python train.py --n_kv_head=1 --activation="reglu" --positions="rope" --parallel_block=false --lr=0.0121 --lr_mult_qkv=0.7 --lr_head=0.00762 --schedule="wsd" --decay_shape="linear" --final_lr_fraction=0.0 --batch_tokens=65536 --seq_len=256 --train_tokens=460800000 --dataset="wikipedia_en"
Each number is 128 + 24 x the weight over its row's rms, rounded and kept within 0 to 255. Layers, rows and columns count from 0. Numbers have three digits each. The size before them is the row's rms in percent of the matrix's.

# layer 7 MLP down, 256x1024, rms 0.0504, rows 192-255, columns 0-31
103:115066136112124123123153150152138133122157142121097117137150174129091142136166120177114156126116
099:166132095134155125137162139176142141160136086130138152153158155109154137160118105144127112138116
102:108130112149130162190102113117128144140099144142168095096151127130130132131155115102130133128137
098:095140131131143107136135147116183135110128144130138137125094142107155131146117133129152143133165
098:137155151087136132127096154126136149137147160095103161120148081135094171163129178170139160152159
098:081134113121114140129161125138131154183134140140081136122141174152129104099112092156108144112113
103:144131147103150105132149099165136136117093146114110142122135140133118100129112094143127165066151
100:152178126143149131100116149137160150142143135158186108140110119115095122141151108132124138135116
103:127125053104109149125091148131158138141166177155073144101121120128122105094134121147102122109164
098:159180140144142104136137167095151136142117096163099113121103125126134087109153110143138091132167
100:127129097126130119146173104151117105138132118113144121119099146082157131128130137121147114152119
104:098112187183102126134111144099098077108143136107147154180134153106154067120140158099142147075142
100:066183127107162113122139120154192130108146129158111149144160141124120098188104115104104128110096
089:140158121117140145114139127174177124104138128166162125073138119170119088141154133114153133161145
094:154141147085189144121154075132139158171133090148138124127179119145184131124106126117121114099121
099:134116105172113141138134138114127165147165101112138108139129081123153118145088167119122101184105
096:124134138144103122132109134157108108114130135117136111128161093154107122163114098153147136159112
094:087136125191103091138121112110136112104112161118097079135122145083096106151116123113112153124143
104:148116158158088083124120162095131140136179149155136096142113156111182121143139108117103158119133
099:120098100134096129096139132170153092095117112099124125170114120152146121139127125154132145111150
100:124126121134141127115124113115123118123094128132117103178150154128123120143064137176118145136151
097:108114121093102160129110147128137129126102113116135144137122104107111082146099073093123154127144
091:114154143152149131173109119109156188130107167139111123154134165110143111119110094088133126121134
098:119121106192115098153108129131094122134131139164109088175122121126113161109135167147124132103092
098:121107141156076054096121112162135107112114121160132160135157111162130132104100111114158130094148
103:111105138158073118147150119077116120168088137139123103094144105168119100130063112153144114155122
099:137118121155111096146108157110111108111102136119088165174102120132149118087186114116141103101108
097:116125112117173168149097106088143135116164142123149137107108140101101138141114127132073100147115
094:128131120110101060113142117119111170136148145073113136137094101111101146090126144145130130130107
103:146127133158129141116163145131110138126152092114112221164130098165138157127194083106123121116105
098:094122143139168119118131140170077149123125152139119066125171116120155165154173126124085160124117
103:140161172102095145145125140140120102151158154174161102186147115146136139117146180124116129130132
096:142122128122123153106128114145166095115149150150124101120142137135127116141172144122110125106095
114:111127086136087151146116142131161117115174130135110176132159143126180165104159115086180185163111
097:110106151135150137123080101160129075136149099100188123174126149133118148115138129154134104165163
099:097144148107141141124079108146140077129099155101120091120143129080146158097176096151120134119142
100:090146135142134082108141133088094101081116156130109141126123134099136121142127101123136115128113
098:138098091156141156083113160143157147132121125106163132079137131116097138138115155162134108108136
102:168182115135128119148137130150106110130128151103162076063105146126141112104117121110131158105128
095:137135096119151146112143113138104114174125134142108176155132175113112094129149167104144157125124
102:137095134063106132145123119137165128145111127142166176129152045147120152129100141148140145139159
098:122131149108122146137145110105145141113165093148070140083158133120138128137095160104173124133117
103:123142091149094111101154130117123117135140127131157147149140176109129131132108098093179110128069
100:145148134146116150123146118132115132090155152155166133138125140184140170169121137127121104071107
098:132139075110115142103165117119170098125123115131145150117168119132105098119059160130098158133106
102:183187150094110108092139113123098117132120127170124126114083124133132133137151122122115077141115
101:129133128141127121142150117093139087140111145117149129131105151132157124111157098130092131154162
096:121123133120128073154188105162135152112124118130153144083161175107118108118095091124113131144104
099:155157162133164151104103134094098083105069128145149142111112107110119129140110148172137110153102
101:195159158139125137113116124124099148120126109081143124120140115143121148111106150169130148168122
094:175123153140119165128121149107142102140098118091087165093172125106111131151130066136109100136090
100:096127099114122127093122130107136130132113155094112129135097101109164090139137183120116119118129
103:108125098156131125095145129065148120158122104139162157130098097119120137120122131117098165102053
102:106130089153152146105109094133112143127122120138124123155154130118103086139137153085165101097113
106:156165159127155116151149105144109109089132194136133119143130143172126095112136129110137137130121
096:148176104117145135111149122113105068139150195116115079174094110161159177147125137100117119148109
102:106123125123144147135112098106209099129100128124112154128108088164142103143099127169117103128112
094:138131155116140142130122145171140141152127142118103091124156166106112107155149134122077152106143
092:100103109093107136150080126122100084155118100080157115169109132163149140088095115084140118142116
103:149140189104118099128123116129111123142152156114079112154119155110145121092097113158119104107109
096:107101137081112081117105076122169159098161156128121143133157133105165150088113121133086081138164
104:149143086150097126135143113132124176086105127135066089121151094098125122150137126116115130135117
103:126118086137082152115132154151115129109159089126144165136107114135133128099118120121153123143110
094:177150122112106081137137113122110132107085078204098174153141102159138129092146108120152104130126